config = dict(
    hidden_size=96,
    num_attention_heads=3,
    num_key_value_heads=3,
    intermediate_size=384,
    norm_place='pre',
    norm_eps=1e-05,
    rope_theta=10000.0,
    tie_word_embeddings=False,
    init='uniform',
    init_std_qkv=0.0699,
    beta1=0.9,
    schedule='wsd',
    decay_fraction=0.663,
)
Each number is 500 + 50 x the weight over its row's rms, rounded and kept within 0 to 999. Layers, rows and columns count from 0. Numbers have three digits each. The size before them is the row's rms in percent of the matrix's.

# layer 4 MLP gate, 384x96, rms 0.254, rows 73-166, columns 48-95
093:487537448528488455479506501452470444555398569483445513557471490490477515501583455580580524454463473583537575476478529531432577514493513462515499
103:517464452569464581466456519536504532498481547508479556512476499610438500460533567483475487454414513531576446380489399558513472427521581505564421
100:541465525431450428473411612610559478495442588462540442463466496521386497404581511483470547472442470416562529517421563498493536592474468484466443
081:480570464468468512508545471392448556536574458453392557510488492479513492459512512495536502488449574537573503427393486496519546528510403542519494
097:445621523463481548482544467565452449504588562526439371429467524494591563518494554505522537468554545534545456507584518415470551490523435499512496
118:538539566485545500504503534520463469517556496476521453473448545541564536431492501570469563476566471576498470506470593386494517567419595492482496
099:437442602567480453544449571548482523569621515491456510484498458460516474609444485551517581526542434534490499451515470589455489550541511549490422
117:508450538559407598516426493461508444474487421540548517449480472478533470448538561471554625504556416504543500468519568571494455563482546481449467
076:474559516473487481536493446535416510439426435565539505510412489432535538522517540537623517443361483559489590525493470539542447473480466515509580
095:500489433441470538419478508471496423408534516441530513486457428451523569507513418514480487557469466573469443521474521460493574459447545581460497
097:510480547418574469501548498540552395611515517472414508453366507436424474540495478535388561526526545552512501495444462618573510629508467524494498
112:515537485561514478454446596474580477466559528498467544495452438564516459526526507524595534502507502534484503572374509498451508448497550486463475
098:518555471541499543529472424498439593525589503394513539494463462535507547538503477486481488509469591563510638471488559393464531536492558458434484
106:553492466409503514509405460555587506614474526527509468494511499519470512493618596441526535498499500508531491494431549510529521470514426511499531
109:418484442501531522506429622424401449471550483473559503560486566564438448472472419580469578442516437518546450508522553512430521571390534570473505
096:519383532498522570482513615509610477519455494549549514512518488506535533407429428503490538496484523581429566460482558589509584556452493530519497
082:463581493549506470552491503538460565510507444497513498502505539496485482505562536397480576467484506487426450395487511489616386535586537383584421
094:540494524507498528496487459439534504447491463522508513457572502470416524480418491496455501550557405648532481521371486509565534432416509470550505
093:436509491521475510475481527486538435461527441469531422439587439549547417509545577492469573558468549505517400514522502565512428520449358601488503
099:441482583422440507523405572506508524514528554484509415566452549508477493400608425513555447521517507510541405498506477538511493488463510495397454
107:532542529451421494508458587471510430512470503475490454513578402547489429436461533601459497612490502450446438500455452498576576589464557546488477
112:542425483525512451485537524506530545471545604490440472434516503506413457416552424474475506439468473427549440443502567509471488574469522599444382
104:535465441472560505507467586527502558465658541421462468426470513519463500398462440423457427522422447506569406434556576534457459474509500556481408
110:506586511429502532401571581427523468492430538480516606508512473539485513523559591446528466547431475424503551521473513497488553552546471532529493
104:540460524548533619428541513655547434611519518494515528434517524501536663506556521489514505437591501480578490509428496458560466493516573454520538
084:538525498457494487550499538527449513432486442430470439470500594428446507505351508548394509433495514514501628516533544512486492525512551564422511
096:534418453476457477485477517523503581483528570450390504479483476511468421559498526401482444495514398547414520523576528477523534437479512509498456
108:497410627474511572490425548506498471514451408468476463433499477507504532521492441458495552511523438529525462453457396526535557441451491507511550
084:478487571509487455507517495548608467463373563478515539454467467573529510491471500533395408445463424599505535530472528509592488511467508491499542
124:614440454504571495550466571519458504545620528529460494482473455529356514392547501486495498543387517554548468474457466514430522504458427482406433
100:591541492501500431499495491458556522465501514498471424458509464499454433533462558583474493455563526511465567475469605516470513576501479528466583
102:601410618485490378473474537474441498500486497424491541446484493531504480518493557575524552490466560618554447502490561511540424556396493445482523
094:513488456500451465506469418515592542378447556417435431507502463489419445422578479503450471510410478481508483423479526539519545545469504569479525
108:383583481497550457532486552549492497603506518553409509516490498493488490514566477484519470446528438563518497516438495551571433546481601576502542
097:558517514463553512507390538404521534434455531426468455550449525508484539541498547491399468471539469542470499417551532604506533527486551518476430
110:525555529482524509529516512516543491458523513565473422394488471522503522472466504486570545461472506557494412548556415523490528576527509580522516
098:412508515575475398478543582517404587530535521470476532502516490500570497504506541380419528428490432458422542537444513420520412493455393579489483
090:492476553459380540452457501463473509591414497503506471441521510533593517471533615556518512567518582484485524497477542500599447501522550449560587
075:467546540565489590473556517605607446448542566428470601524454504509461497548535530523485505485552594568464529540492457505446478463564564511502484
100:439456499566549468506484583523471467514573538507466514486511510560465556521415575414465521505554515414478415410394663476594579532594584518435485
092:505479475399485467472457539494543446499576487408470510424574380508581415493546577466511514493501538468525443468467527583530519536488555499453482
101:573445486443545502561441516485470491477495544506447530430520536462505520522463496486554553475503534496478503433474472385570526550498562575562577
101:510530546391490530497512528480491383565541441564567447475443502453470475476449489447478529559489507557573445537497470458495517506443405595530630
107:515506531578467377451483492492573519477532458419427451425588426564533506467608561471535516448462510508496505488495462520464447490533466537548483
085:437548453455395473567449470439517488500463446509513504499495518554495543563489344420574515560517563519589499488450531473590462377483497492430442
095:500532557482546546515476545408524589505486442439455481519554478468507413484568502517535465531488532467551431412524392498574506491529514569580540
104:555567476441505446540550506482468489464485490460469388450580447534480523473531475529586461500544460571502465408587439499524533552408528574452486
105:470497521524537392467517540547580392526475558464475437473578558516507404512565515443561508431547548552545494499534464444485430532411433492529483
100:510556553546599511442467453559486482490397474450410476479560539458553473443537534527457506450450546535526491516552460513527463469559518422536615
082:525526499522458407607580481448462476440545492393442489497440581379540537540468490465469531498543498543458512432532485526524514589567492487492461
097:568475415634569477436515531482511531560574472530573448484461484450488488496517533520472529413498524508568560440554535420503522589448544552470529
110:532387510436554486425521542456443585442447582487454464493490457491581582479460576489438517477546416523477466456467500518514429542483465507409517
110:535567507587465491541577401524572524511395507512455557432500464519524520569513497551447404594567523548548525511508474493498572504520532447461524
104:450521481422571472471468408544509490403439481418424491498518419563484500419541530476499546537499566556587483568522425480444536452483531523402595
084:499538479495516400529536490536447514607557441508548557427483489513506566516376494438493510535546446460509498504575451407464458589487549498583550
102:491479493525482572454530457481533522549502512577438457564355444433458465418544556420401493468465474495540470530490552521506442408461528571516441
094:418496522569456472620587484561412430547538438452471518464487506479547439408556472496483532458570396505552431517496530444553538562439514475482567
095:562440506484450389417510549507632503478463512409440539600462547516510505536606410532558415475567420545557519429526543477487571436515500506376472
090:542501465529502505531409517484440528480566565471548501529474413523503483560419540504466490430548543607455428452432512480539542464466484512575637
105:470476445456469531509502492544598528539461627463462517451546539413470433442485533520505452516536463488496462488550549623435497529526456593444504
087:504495514532498535499462483461558466515449552471474536440513467451501418440474498480558483402367510526557508351482503475483518391510544481499512
085:595547468467545473475505540565490527531569479396430482472438502543437411515500418513480497490441559433528634453515466502598459518540447498499527
088:440561550418505490536564420476504575456567525484394551508485545520473472507431518564486366474532583451587493482588482521543544426542458547490444
080:561498414458461554553551448461584500466449472517493578479494536480476480516566426507585469517473497487494513443465451431572502618438498539506550
093:445537384505475603439445497487518487488593483520463485472421417540548456457458488535486529575423453515528513441556514528489425578427410513414454
075:569503531497512501564531584531440481509451534488457561487454510479486379539531489568513574538387522503509480551521492481554536491450473437453482
096:486530480521565565467438573414539526473562568515534538462563530469531470491502612478617436589467539460499414527554494540417475490487477540538495
111:448442618537490574556574594516493562473555565527436489425512535527435408486463575474544468539557517533484460468513563414566468528476493595546542
091:553476486452513345375413461489539487489536472498510433516591488509509534418556394511457581538499472500550535585513554552542472499493565512453440
103:489511473641540554544542532470530574442432585456394436465535422502543469479516632541422486503529471519529468516444496562411388546500450525508427
083:429552577575554483501478486542450510509507429502510501474498505517565422473456479473532483593531522475431404484460503472577615439505503455502528
107:508562447432562460451426481574564617605501513555458516421509494467446458484514485495436582525542497571501470504364512524536482558546484471462472
106:385541510514556611449542495602510482587487501534411465508545494460450589447527430507534410551419587452537541517445530579482446546603438559481483
101:487483573487496574510417587543481441516537490548520489437469460505556412478437532505425600495601501491506469535470482600405508524495430484493509
096:594505474472546543507504526557504545507559517514475598470491480541494455449512482417530567468491493449463561460533515573612615573444503522494474
103:450387544448512478550470535501564512515516526453550494531471549465492521617539516506546481525542476581511504487504461501445554510421543522464389
104:534503488486516484540538520534542510437449458435462350528579478484518582505548552485441537460546441564460479455488530548489456536444547506417532
109:456495494441535511358496363496512447542480553505448457486449549435462469432465528545409415488523449590550413461535448557530492511478479491410486
102:444440469433534428498530608561507545552501536461380519440500336500531464479500493509524579512373408462489547458559456505500453558501529473481499
100:482422586518523484547522592510561560450473482508445461539519494446534437515502467514414561475558380540454535431488496542524514551484539490421469
101:446577475583426502446578442507469515521630435537424513417484461473512484577543571477556541544542515490533487436545427479458507543492432556480554
093:459517533442539557481508609566490537471508509454472405445487546509491376497520466468477538547441448515487528463492378539513476569530436416380437
096:554482457528570517575514539485478427543618530510416490504517532523459382533567437529454442534428573537529494516479468490422564499522433529523482
095:480496473532494517629516534487486520458522596412471504488492508570467514454486459536361560522548613485472563449496526526526544464432585516421453
091:542471426557514486449465527429432448388562500488522490519537514607547630590488511468447503430486490534448574576414457579517476384536469533517503
098:492532492465567516484464505523529492414479526565465431490474583511409537671434510556511470522549555557569524509489529471555538532466435524445580
077:490459457581424406547523567587466512566486514579486473511430594529512492469488413425537510441447558476451539551458513402438488470489503445466482
085:496538490535500498571432547472419521505634444486420552482416472521506504456510441454522465543448494566556488519521401502433478486611521576476522
088:527498413608543598487574455446570528545434460525384540408471478530543514607493484480551474452556501478511538553562499561526507513485442445447510
115:487374406432558484571510446488539464533493386437402490492498499562485468482576539448515524444518419548553481465464442399431585529530517535467541
072:477573457541432495552570503487456478469474540394544565400475482466459511532521547508473417480513453490436551502487443495526561521460485421500487
099:512433507554531448558495559486508559579516470525534508559478513463420468485426430584473544408489507580586523422447524493467554485478543468442535
113:537453576587526471397549522439554404519637556529502446491540484505571584478500463441521492524530554505531413533542487588572479523538519490428510
100:517549408492569485441477593515545523420552501444542521451498458505552484468461632610530458538505489516610447506492540506478484541414412465463498
# layer 4 MLP up, 384x96, rms 0.238, rows 73-166, columns 48-95
090:578497495441456485517500560410461446439581584564436532529515512444426580385435435482495580536590519496565535518506535527573504481489441525491479
105:509601448472532493403453438512505465527417506511604481466540476460583475529453513466480519480545505452518495491517491535611570515500468501530532
110:549469591490557503545488499539535406629501544494478510470543479498526519467638465528435499567457476446486546578459455563530464554474480519534457
089:402562517460531483479544480547472489481603518561461601440554472445505434406443525385505483481437524567522405531487437558505540513455542558432543
103:542507452440550418477531484491451368498545513500532565571443454532441524502552527491466540522441419593468497428528432541437490569448541420420412
118:393482486429544519437454435531484396544441563531407530541609461533444476509435490465553449648520464438517492504559456627517539474507558507551559
098:485455539562482584476591566524518459433605532509500525439470568480512520536463483427546487496564442541600500534527455560389440477488534517499474
108:569472491572595449515442488560403617517505501511502494515572505455526505529526511495436584605538441527426457452491509388510556483459458436498591
096:476560544486572534537540535543483434455508539509615505462493622534482475542489464561444461553582539470496524573556475457421546517546583430492514
087:513466432464532495488595451489539477499490428504517412520560538496550496554495596506599423525554460502404492569558468438633502444582443453537488
096:362429510416587512523533532483454486473553485412543513452471439530535408496420512527507479560442521527545425484435494547568507507488545477481427
104:411509502496457477423482497598426432495509580479421537510446455454429441572482609613493478539496564532472545496479499464463519570516604490594543
100:563482492404532463501454475506538542508460520446512559497515554533499582473518472458481460535569544593480469452464495555631493491441492555511401
114:491453408486546497428483511413499467528530596505609483539519437507515518567448451512471380430468521547459465458530456560440507471477566485504435
100:475458409440483530414469528458478597543446489419531482539501490518529433522531542452520496488385446521544504519517486446433428486470490522540545
099:443439457458534485556543451579567437455576474444491546492542523505506449505542530460542553503533478452546480516546451483615414515495534594481591
091:474540503579450549520514482530455531561515483545493488487562536475570403467500553540425442503542524350399430481440448563504505538511531488473451
100:577454528487604547586476512504450448439486481607502607470503496525398537569538423424562487429456495581475453531456524518487521555529571482472459
101:479484581446451446549520532534643445485452453498468439501544449524498405564492528561520561455471578526504544562552523550525503554508519577456466
102:453554426579453446452446462510413524532470544452478516524529488484465492468562452463466486457533443594484453482433462497543513546481527379580436
100:475458490434524539551562478590561530534489518527429502462382530467516589535449554499597483453380510581519476472510446563420516548386452452530528
087:568454459553395472488502480487536544434550586456437477564468465487450480450479357501494477424416519442504427474573579426411448512552468492563445
112:479534541496601478512455430522547473536491454540524568603470489513564487513492610474507483582505447587413491584603530466485521451476477438503556
100:525427524543466468443563524468483491449529433478506416479484524449529485477479566512543424588465430505394525490480470502567502535536551500593472
109:444486638503513478442435509534522410469463550490526542467430441556548514465518581438574574543505484423453459552452408587457437508545536519519497
084:424472478483620378557463493496570491527559486630625503502551510580533481467530520458507482539466531526476522492547446479445565465513513475503483
097:522477477467578449500513450546412428434482463569415464572458503577452434537536444420446549434467503490541519619496468546424546575469389450549533
103:574538584485451478463559513492456604476538507524477574505499485519556416491484585608519520501526559466439536455533465445568430523558531441589503
096:565501494467428452424482515510414490448499482524573454481576542488500564551442571500489537489496557523517435575555470449560449431418441462476443
102:477547500488480497525440472459578364463319443452529467466455527473465522510444491529384479440493511444528545597596476430551471506504482546541574
090:530485519534452467537549487520487507591517489564455405536554413576476558467486468478540434457571570477472395479540452529575434464607572439458448
107:502466512476528499505446579444539462442403567555428462632510531438464522459464576556466514500571523564583594525418465498481542451446481510447484
113:473499559557473575503446566567508515545455516518523527463454411534572487595501548492542523449618476574545492534519440478467497535569444451555558
097:534556588395509514540587550533530509528389575515419491524528390473559532467488438492546471553443476488454395472491462516523539488495442497454467
094:500520444583480584471569425392481605522482445544502453551586453557510496499506570497476600424489485520509509500522428492503454519603460539510542
103:514429495478451485526443487549468580568368507422521555531515489501460500489501525466552523476457486511550524430522561419464519507548480463557545
104:477463564405473486511516536440537579485509487539499510481557474383481374504514485575502444559584509511523456533400500543486428553495573465539590
088:554525517537549517444478509435463475514451408508410438487561404568457542606489498451470448487469495480574420429541562537502483473508497499450518
091:496558493464593497373479579614555397487500588494538521492472469527443463438596554489510564438494500534517523497422563516501465563524470580425388
099:534485488578484533498555483441569491545537548454584510403493453448454488482526546439544448520590524532414509529549496469508552527533416458577486
084:487532473479512453456627461509483633514519486511462460481470557444426558455490467504548461460482437445556536445474574517496464507488452577418492
103:446536526512444452460450480507516593354496409539499559511516530581453424451544508513457499460422390413517572456528561543539464521494460480475435
098:524556563527454576494514500499485516513427523555518513462509448534432544547536458458466552550483459462448435531451431533430475556468420473483581
107:519540581609515536549468415372410492529510599540488509459520498510434537460506503433457465478510484497447478488521485487537516550443508472516557
095:567570423484495410331527509550520484445487466469529485482570454423537591379527480532461602490515453431476468534544451531479473444465507545452527
096:402475468421504530462406501555565505532521504554390547514425567494475404490477531490531474464528515583485435462536567534582423512457580521589507
081:570532517503390476614527490518417477456525533472486457584538426509465527501540446508527490530542456530478485509606398433463417440528551430434484
102:502507394457541593537445517470498443516506453526498515531568399556567531530539526525608473460545411543556458513550465443513573530423510469577547
098:551502543422496456500484527557539485488603557535496590518493578426440526559438565611505541545498488575518505522448434505446430514509455450591577
084:499563454521466538590448399483527473530524558478591411532505546497445568509462500500484456414465417505486515381386520429513502464498469504501552
099:626471501417496563405574508531492537589410466519467535541476564468438424469514553499558560578476472500507593533408542502568503526505564561535585
111:499371559452463513447576518477472493470464606474472527474481539533477567403479478448500497448535520583522450551483553560431463448456503440458478
101:552596514563507504457562462540537527512513497476417502527482479384547517525552542436532532578462565509496541554637509582450493391451548443470459
102:467468492494445511474507484446446551463487576426522496531553511413480463485417517503441491566570553461519464385477476543539519451571511515489434
088:538450565513618565417487498535464442595461485513506558551498458579536446453510424540525495528487494539447492507554531490501545448495520516498428
089:543444518525504531421563506534575440562514480443495512497511462414519479469421480490505540381552558502492560544496484474547445460420496471429504
094:538585520501548488483461440417369569541528508568565554524524513555459430481549512472552513485415496419490472497545465486459453538497579522531377
090:538537491562509628443507469514545530554461515456442498497535546520501468510432463412542440544544480477526535467497560578553486439537536430442519
099:410488503489405543491477577474505486461499422387434510526478511438562524583556449532514525535489458524532484510428419531492512402481505467478566
066:486462570475565420500393471522458437537456514492515449515432430592517519541533560481561550472510576453478526449387480467560558398452463492459460
102:467570446406591364521494455456410516481481599515485494527473443567525486506575565507423556526490436512544464531384509563568501510533501443518494
090:460609462517487486558428530538549501536447464478539457448504585577464553565486396543465400539484396550566493487481574443572545506471431506424505
099:528475398606489539471455504472472575487546485454447492538380565463569514593470473443487558466606476558461512483456520509560480535515449455583576
081:511459386543458507614588514550452506463490504421563482484489451533436525426538493506447534491482517481468533513426529525521574572451518532462642
101:588466543457590460491487535557456502520452462492549495524579469534615506527495490514494534488476424468422507585471483461518519509496606425507519
090:488509463502590397551410537453538494542466461472448489471399438520499457479486468467480470521464491395467449472404495470557466470490569570604580
091:506441465502566460457404549511475572470425601501559459523495521606552528466463462467481417488530487584519413513501535508463490491422499549543447
093:464587487451518444563475541584410467528450518557543436560445496489464551540450514583415504451453484489512529542465547520456572451431433399561477
098:524440483578517576417556465537435410547547494511592553585506469538506538465501630525456483461451468558481467412575524482544588527397448475513477
095:523476455544525531526512521496487588584513440491478520539517601375564557574581460536479539505498416547458453536403535566579558511472533523515463
089:557520446491400489541548589442523481539476538606603481521450484378460625556554397486549620542441550502441513528492446486510550495497507381538477
106:568390457533469534466455475423590442525543512458465529464420485502528528486541515491480504506467517518522501439447573488476522441592557459529441
100:521532518553451495514601567498431568416456465611406610532539639419497534465542469542505502503491575498535518493519574525505586543499517449414416
096:491545542510382450457441563508545555457599463590532602397488427466429512543510538515462453485538504505488548471497559482465436475421438519566486
102:466558541532513550533526548468537490532408503550506615476468466471441470444485477499467298584516507436531540538434435532519516534456413478520477
105:597461509520431510432542564461534486577381447515497517440530542530466515501497456498550610529470487539473497508514507470534394529485523396534468
104:533581559563512501493472460576476541468489477497535405537498568426550422499475604448583469456503505563472416534514517408602406473554512460559542
106:528504506461487559563479525587552487487502468448477471427429562543493449512483463487507499503498517511412549533449533431422568407550450438559557
099:503559384458517471469503553475517523429400416524488544512375492516606523563462522374568494537502458486526433440627515520508532556503472533515502
107:461467483528610409446600448499501485456429450517548492542550527579525498467427491456509401513450526483488387535508543473428550493558566474446531
111:363513495549383405493545512534452422462586477508511428498566493509493491589470518477517441491608552496500504543474496467522522419494643540528498
084:436501418513490507398489541500502438523469523551499504531467578447518470432376530522487466466552478479565628591515573567489512601408535456455400
099:539430444498472527459564502569529451589585580481510419460414505607460445392515504513469461475440486569503463504407494533418564550512559499471478
089:540584516473525505469458506505582431585444485540459545547542449446560463568470440478489552563491551546574494436495576509471491522446519498579516
092:517527512472475515504501583481499485515634499445493572543574509483479536517511497500580436507580430525540560454598558468413427517459521494529418
097:558491480451467575506509478607471464542490524404503499501443520513506610506488506493520558541454528396512593605451433521418551504509525497450396
090:540451481417507524434591401306459537458493587433537481467558473479559554486470432513576517548482493459428530544592505563475520451597536460510555
095:480518490424585481528529503502414530566517522479588486505464392497432572426513563419500455506511456408546491568529540500497476466527514430533516
089:541433539495444567541452498521535450450469515499534504507573514564494456437632500566450519517494478530556433522399570494497446434436483517493485
110:463536488495490583506405472472524458555536527410466522537461608519571504440518452572480508471559472443467479528542501513483480552480575422479509
078:552495626487539488487558521568446622515529516610491474539464452540495555525500490564432489626549577444595482500460443425473425494513589555475512
097:474526486505569519546490467494403501572479426464504481543611560538536539578533464489532467566552566498526583466488461434487466567471480464493601
117:414492497511489483524553432584616464447454555506616436515447460520534522494467471570492547469468428464479529548427492375497413435432470540465507
103:477384384541463569485455542476469537554486453556558460568515477489463529500449510486428535535498496571433462578495526536466423394553449553440406
# layer 4 MLP down (transposed), 384x96, rms 0.169, rows 73-166, columns 48-95
088:520570496624491478431497459522483426537397440428557511474525509438527541504453471530515474546485528595432470466492554508514435618458539511594540
101:517433462520464453489511513509520488518491490501604475571432463522507567476452481466515486582558511457392480487519470555478536480485562523537544
112:516510587413467484430470506594524548399450509486581429522529368500499494394555534515455491456520515405560468538490555491580498480415454462422451
095:466466573458561611564477507540515486507388522460533434539411537495454557528583544561582453476520500489467558455430571475487503537464614415574570
098:503514511467530526507484510464456559460355430474491492469426556534513542505591510452505446526431540476511522474544525499563542392488579427487524
112:502579528524467530360514489518460457465405477503570518445525449469501474468474435488572556483489567598487519548476477422457435526523506463460471
102:519437540503496440482488447466465508588604522477468565481524521509496499540446358459474526600545434489418498535528473567544451504514456469565530
110:411524541565481550548412540535516496450428438492541537436476597418442472444561589518548452432451478506485515553512430493573382498504524483497575
080:542502445473494526481453513401561548527586581519361531481423527502507498462530411511453477562481493482465454453561494474504393554443535569440488
091:459537563462471475513452473546454436529528433515516549491503455597450517450472555546455466473600513537540524558400429532504486390522586524478510
112:360503558509501445521549581521405544501496548506501442512430455494493596529449552522427473511475459490570475496472445539522416532470605551478589
104:407564551473480466433583521464485502528439441472606492488551403548478467505537489479424583446477431407577512426589553497533525485516379472552542
100:559548514470464487539559455514583517508446539526522508484520433493530495544515407430503525507552562470432449478484540446509526558481560496507538
112:482526473526468488464551566562502463531509546487516501530472514497505529528420404403446414514457422497380521427470541490464538503536563588471524
102:590422492514439586501462455566532445485522471553506458467633521521498613513441565449507469505506539380573426538548489484550505394458596409428479
099:449444512484449610454458532535476525424462613528537430514501530539435446459490500495483489497279542446489557488416514508493503448455489553454494
084:544430525509420500440581554442513519500503610486465413484621556511424449370550487469398449478464492429505459507491549562557464509501447520481480
099:564518413484563526501494565514523523497472533524489521546469465427468567504394511522438462445468489441499422379525520472425564512541509612511588
101:533494544438508520516502462535515452514604447461468490544488532500571507474441502450549473501594527589550456514597572397530578396510481562495512
103:541445515467478477477522559582506442467488480540472496512510533539539406570496638514510503426438435492534431522497537546446462492541524554442540
105:480514461498474490500474523615470485508532465539487545524509487572455568513552595489423484403526525470499519431522608471547457508604450517561480
098:463503540531457567511446497497521505519593486506501501512528517448580496466479156483435539466525544505517516501539511508521543517501459412470523
098:526439573526506442463459509507422479446413435408547507501487514477532489516522708491525523511603453446442578566420495501510533437541559390542567
104:524550487479599511541445485445557536466501451504514504524455590536583444540490531460539534511599558512483453448479511577446459528494443462462552
103:584497463442446494444458517505514452506497564531480375510555446482476550512486444466504522544452527473497520477492462509595530505355445529449404
088:397400597576468586443546433568439497523533585460522460457464497462527460507510574500487526580542480458518497463568396472534515489567485519484483
098:457472563504491534506581545531378529588512489526460581540510488497505485530536525446510418454446424567515440441409500604519569517502576553490583
110:531458454490437643430531470464578427522520460522467532522509486482436505513588574457523475437441520562486469512523447519551505482454511483484403
078:520453518532548522506493481476566502506586541479507449569561501523444474418560488441431463414475524589550559534449514563482483565496473521530535
117:422519519643493475466603466396573528474474548427488453484472498545544553565480612546467573458522469479466438563555422459527468510567533546480527
100:457468489508474460386480451467511383508551489482430457440475440425516589560461481516508433563527421537524482565531471440555491513499524500500480
109:507508438574545468560379525554503510489497445428522543449506544493475562523452466504490527464522524486503536503435516452415523436567439444525525
110:522506495591503558497538470510503476494561462563453541540413512527501530567452550411487473540534577542435552533500438485469548488540536507519524
096:482465455556492530512479492506454494527507491524561469479451518524515482458418492541462482528394470495444523582510478537502522401557481491546522
100:563461423441512411455459460440591422448529504503472543555478448590586427454426411514507499460506521516630514525507513513528523554510385484511520
104:421509404536528475425441492510533518567404478431599466535446548487461548499520434608500543542455437515436436477455552598449396512495568495521532
107:458593466517644404501433508498439545555445537443446481593532454478557500501498561523595436445475511524505477456457536540471462525607507485523494
086:539544566471552558468548383481485505459494540520554517396508478515532391522507540502570494486478515543435525566534486542471452479519495408475513
072:570539554548392518479532439492539511529532386466424565520608503509622460561470448550504519515555498461472475601524525440497499447520451459564551
104:504477473469444557515559455437496531458517492495494503513502492473484546358536497547527484527479466504483453487542577515516570418529560487631585
100:525469554482549438430497546473462528434497531554505534480458468438550516449519669480493477486523486513567487533508533470456453458501594585346475
105:522476613468605530447455494516536401548566414445472531513487589496489475501553562508538595454567440437441475481481550500539512433416527559506479
105:536548512420455390472594423530548504418443595442447507545517536433463484520523613509438516493423516436597578495565492458476518522491540465484559
112:444510564488443438519520470478505526632404475530531440441526499519499461501486608479447542462498462496482544515490448399609601513427508509530490
090:513532488513486576570483423539509470420499423517564498595382538500498518504534534502535539517576530558498608525476473579472583526479588506448438
093:438593453469562666546517529484463466498540432560517549471472565512507534544478494524602508489492621548540538441438501558447387515531554519448520
099:497451535483464530553506462509501592498541531511510588540490479528501460427436303557506474497516428458451538482503555533485455513598488446520478
101:496500469497505469494461501476431637617546536419436493519445460489535438518481515453559474473567440401414486450480539434523507455574521499470468
100:489335501417584514459460497479539520517525500494527519438521477601463569444517490497462530631522481539510490509571509594504561431502574460447517
086:566606516555519573563542472418518557550436366474519545464500502528465509457454513434495545505448576432521576556476474496581565470446429486483537
104:590477538432432530518519451571445527536430569587509479508539483486580476523583458527502476520505433563418537563511533378521518476485545544554495
114:470429576450575612494561530480509481551562625547449484516448544532514427450474547564505503400513466492564504484513471541396548567513471502382485
112:544556438557469516479506511486536440497412460491424540555569435528477436513519476542564491550569467468547521487471438502452494346488473494520489
104:473480532438530513531511350570496557531488471504523473582481516520420395426468450563498492564581543603522497518524519521420516460508565585496560
090:554560428471441480427520520577503546513501504538515421528444567545486534637528579498494507519549617519505557462479555511516557523509506474468493
092:478473506548400508520504521428518552573597552519499570525480432455491430403617364472499499525469499477484432482434558440520546507496497497530480
094:568541467452552528531490515549530448437512543499561504554559463535514448442396534469553495514424374570502551498469571447455441477558563531447541
091:522566525461450419469576472500541558469445483435442429505533503565530583548543377472419479541453519521454439410497583511479525454455541558523593
093:566540499481604513463474489509521545407334516486609444466455458483496500479506537510463499451519553449477495584532537489585478447561550459470471
088:518496527533517448449496518406518551542371558479397354434478568411502495430566540567518485474626500472511434459418504520453460461479533543495483
092:472520564459565430454511457520491517477515418470496505496499479498472521521475589584578483466642589467444493475438519464447481538446535486503589
096:464522526476527542461520625449495494478633515507478457556506363546398406515507502567537516492513500444500524542557476507465454512546425468499550
082:443427433350486523531428525498459491460578604532472480483495506507435479453498424478497473523485545545522467481579521517469540561514560536495516
075:497492647440498516455489508541460504596507430503505530495452485533615520514597557512464571509520549583480534481546405396555468516476407506489366
093:392504534487535458476521526500423497587519430492531516505508488510530510482554608480551496509579497546496528532456550487522493549450542525456513
080:494518599470461516470472451471541472476496535538543489540454514472573514525530499503424546540455434468445612609556526477611526496532487408443472
090:485575562465414442478487530539516437533500416524508533444490395549469616559557410546496537503544516570470456590523538421528560559453524497508457
103:568525473531554469455510408542474461526560503559421482568551462500543471458449624499550494570541559391480582498425475446425509438556536554464541
097:568560526505459491437456561604469533526582480554466534499577530482485505493543531525448476414456502437510482501622505430523489508434573508500468
098:564452476471393559426432460455443450466487495511494501535488490474506459531505492518462456514450454457435443561478361533532562454589549472522525
084:566528473552553525512435510484516522429517598463484468490598535540384483486409631443380502520497503585529466626497469490547474432499451552440555
105:517544501568539518450510465510423489441470474524513508506465501504503499389475501498563476487558412499517437570480508430561479423494458508526547
100:496511566516420521556460481537521376585542573505590484570431457560485443599447435511535569430511473519492439479492502484407511515566568565434530
101:566510501425444554484479505448572536455613530514435557486499455470516469432577480506474489409507511445521445495506475524515580438502484472527526
101:513542425518505514516497471530521614590515493578484524451465541435543480514489486443496462486516519485467520546464416559540449522559494451506400
108:460524520588538485443542520468484565536503481512475587540510427538549460596507418516459488511474436518472486422471420440500434467547474586548501
109:536452461592577600481494530548433452551486451572510436455537543515459504523521475427479512438470503376543447472505464554557608447466450433480537
103:549548459520464523439437593510508518490517467428585492512510533558519549461527435525512503468380483513460476433490594508488436549478471513514528
099:476457471542492534410578567514508547507492545503466500506491469492505553431457298595467452486574577436500522495464495528570516439588464454521490
106:499477451496510539485543496467532437388564540467480608559416479429544462510517461523363431557502474505583479557448493534479523459562462546497566
105:481530567445432509504441604500537521410403549488536475481491454503527524514503507528496522490426624437538521468414525553489486468520478480446408
095:420467425511516554534528554517388507447531534485516546565451474458481549526446568507463532493518455483534559465461515617424592530484584468434463
094:522542535425519472582523485518456505544497410489489549434516513459499524519646572509556446563526536543492539465511548477485456500480589468558483
089:552457440442545494484471592527420507461572459524468455484541464497496503531640562440625499538542443519415518483505448486459440500505522508452414
093:493497515535544493421430499445526540403485473549533529578541523523506545592386481489444534528506488549316445548462420492575487452462536529461478
099:488457474550420505519513529439503512463469488453538544538463532586498461530585538494489490547506486402550543383520571479440528445512467495483522
075:404478564461509400478534577587519519536463467533502450509440479601499471545533636526502474594507521559578530472462503580517512570468508542520519
090:594615498456453495478499484499481509454419490505554500461483568518497563582524514514529521536473524564590510520530486464509578513523516491400444
091:502567485454578548607533546476457511498495410500585410456518506587477507493503491512520507490607549525472499536443503464527592477417422478504457
109:487528525502414616562515522503594480500461502507485485489544566469498601399479468510487574462480606454448550420408452555448442490480487473512537
075:465432466466464461518535442398549499422449518447493437503513572508480527438447447497390479589485471503538458548558508450454499564521450531541540
097:533555490544463481481467528529489497472533549547577509585511571432528500503415620557474608539478486452490488354475494407500623427477525552546507
107:542515416495520486474562512433575508535634567573437477554571502382530461573485549496599434523566592469458516518538458506502484514559541504421491
101:428529465417564458547510408473513545499482416442579540547420420528462523407552574573536442583649445476562422483406427538435504554505451432550498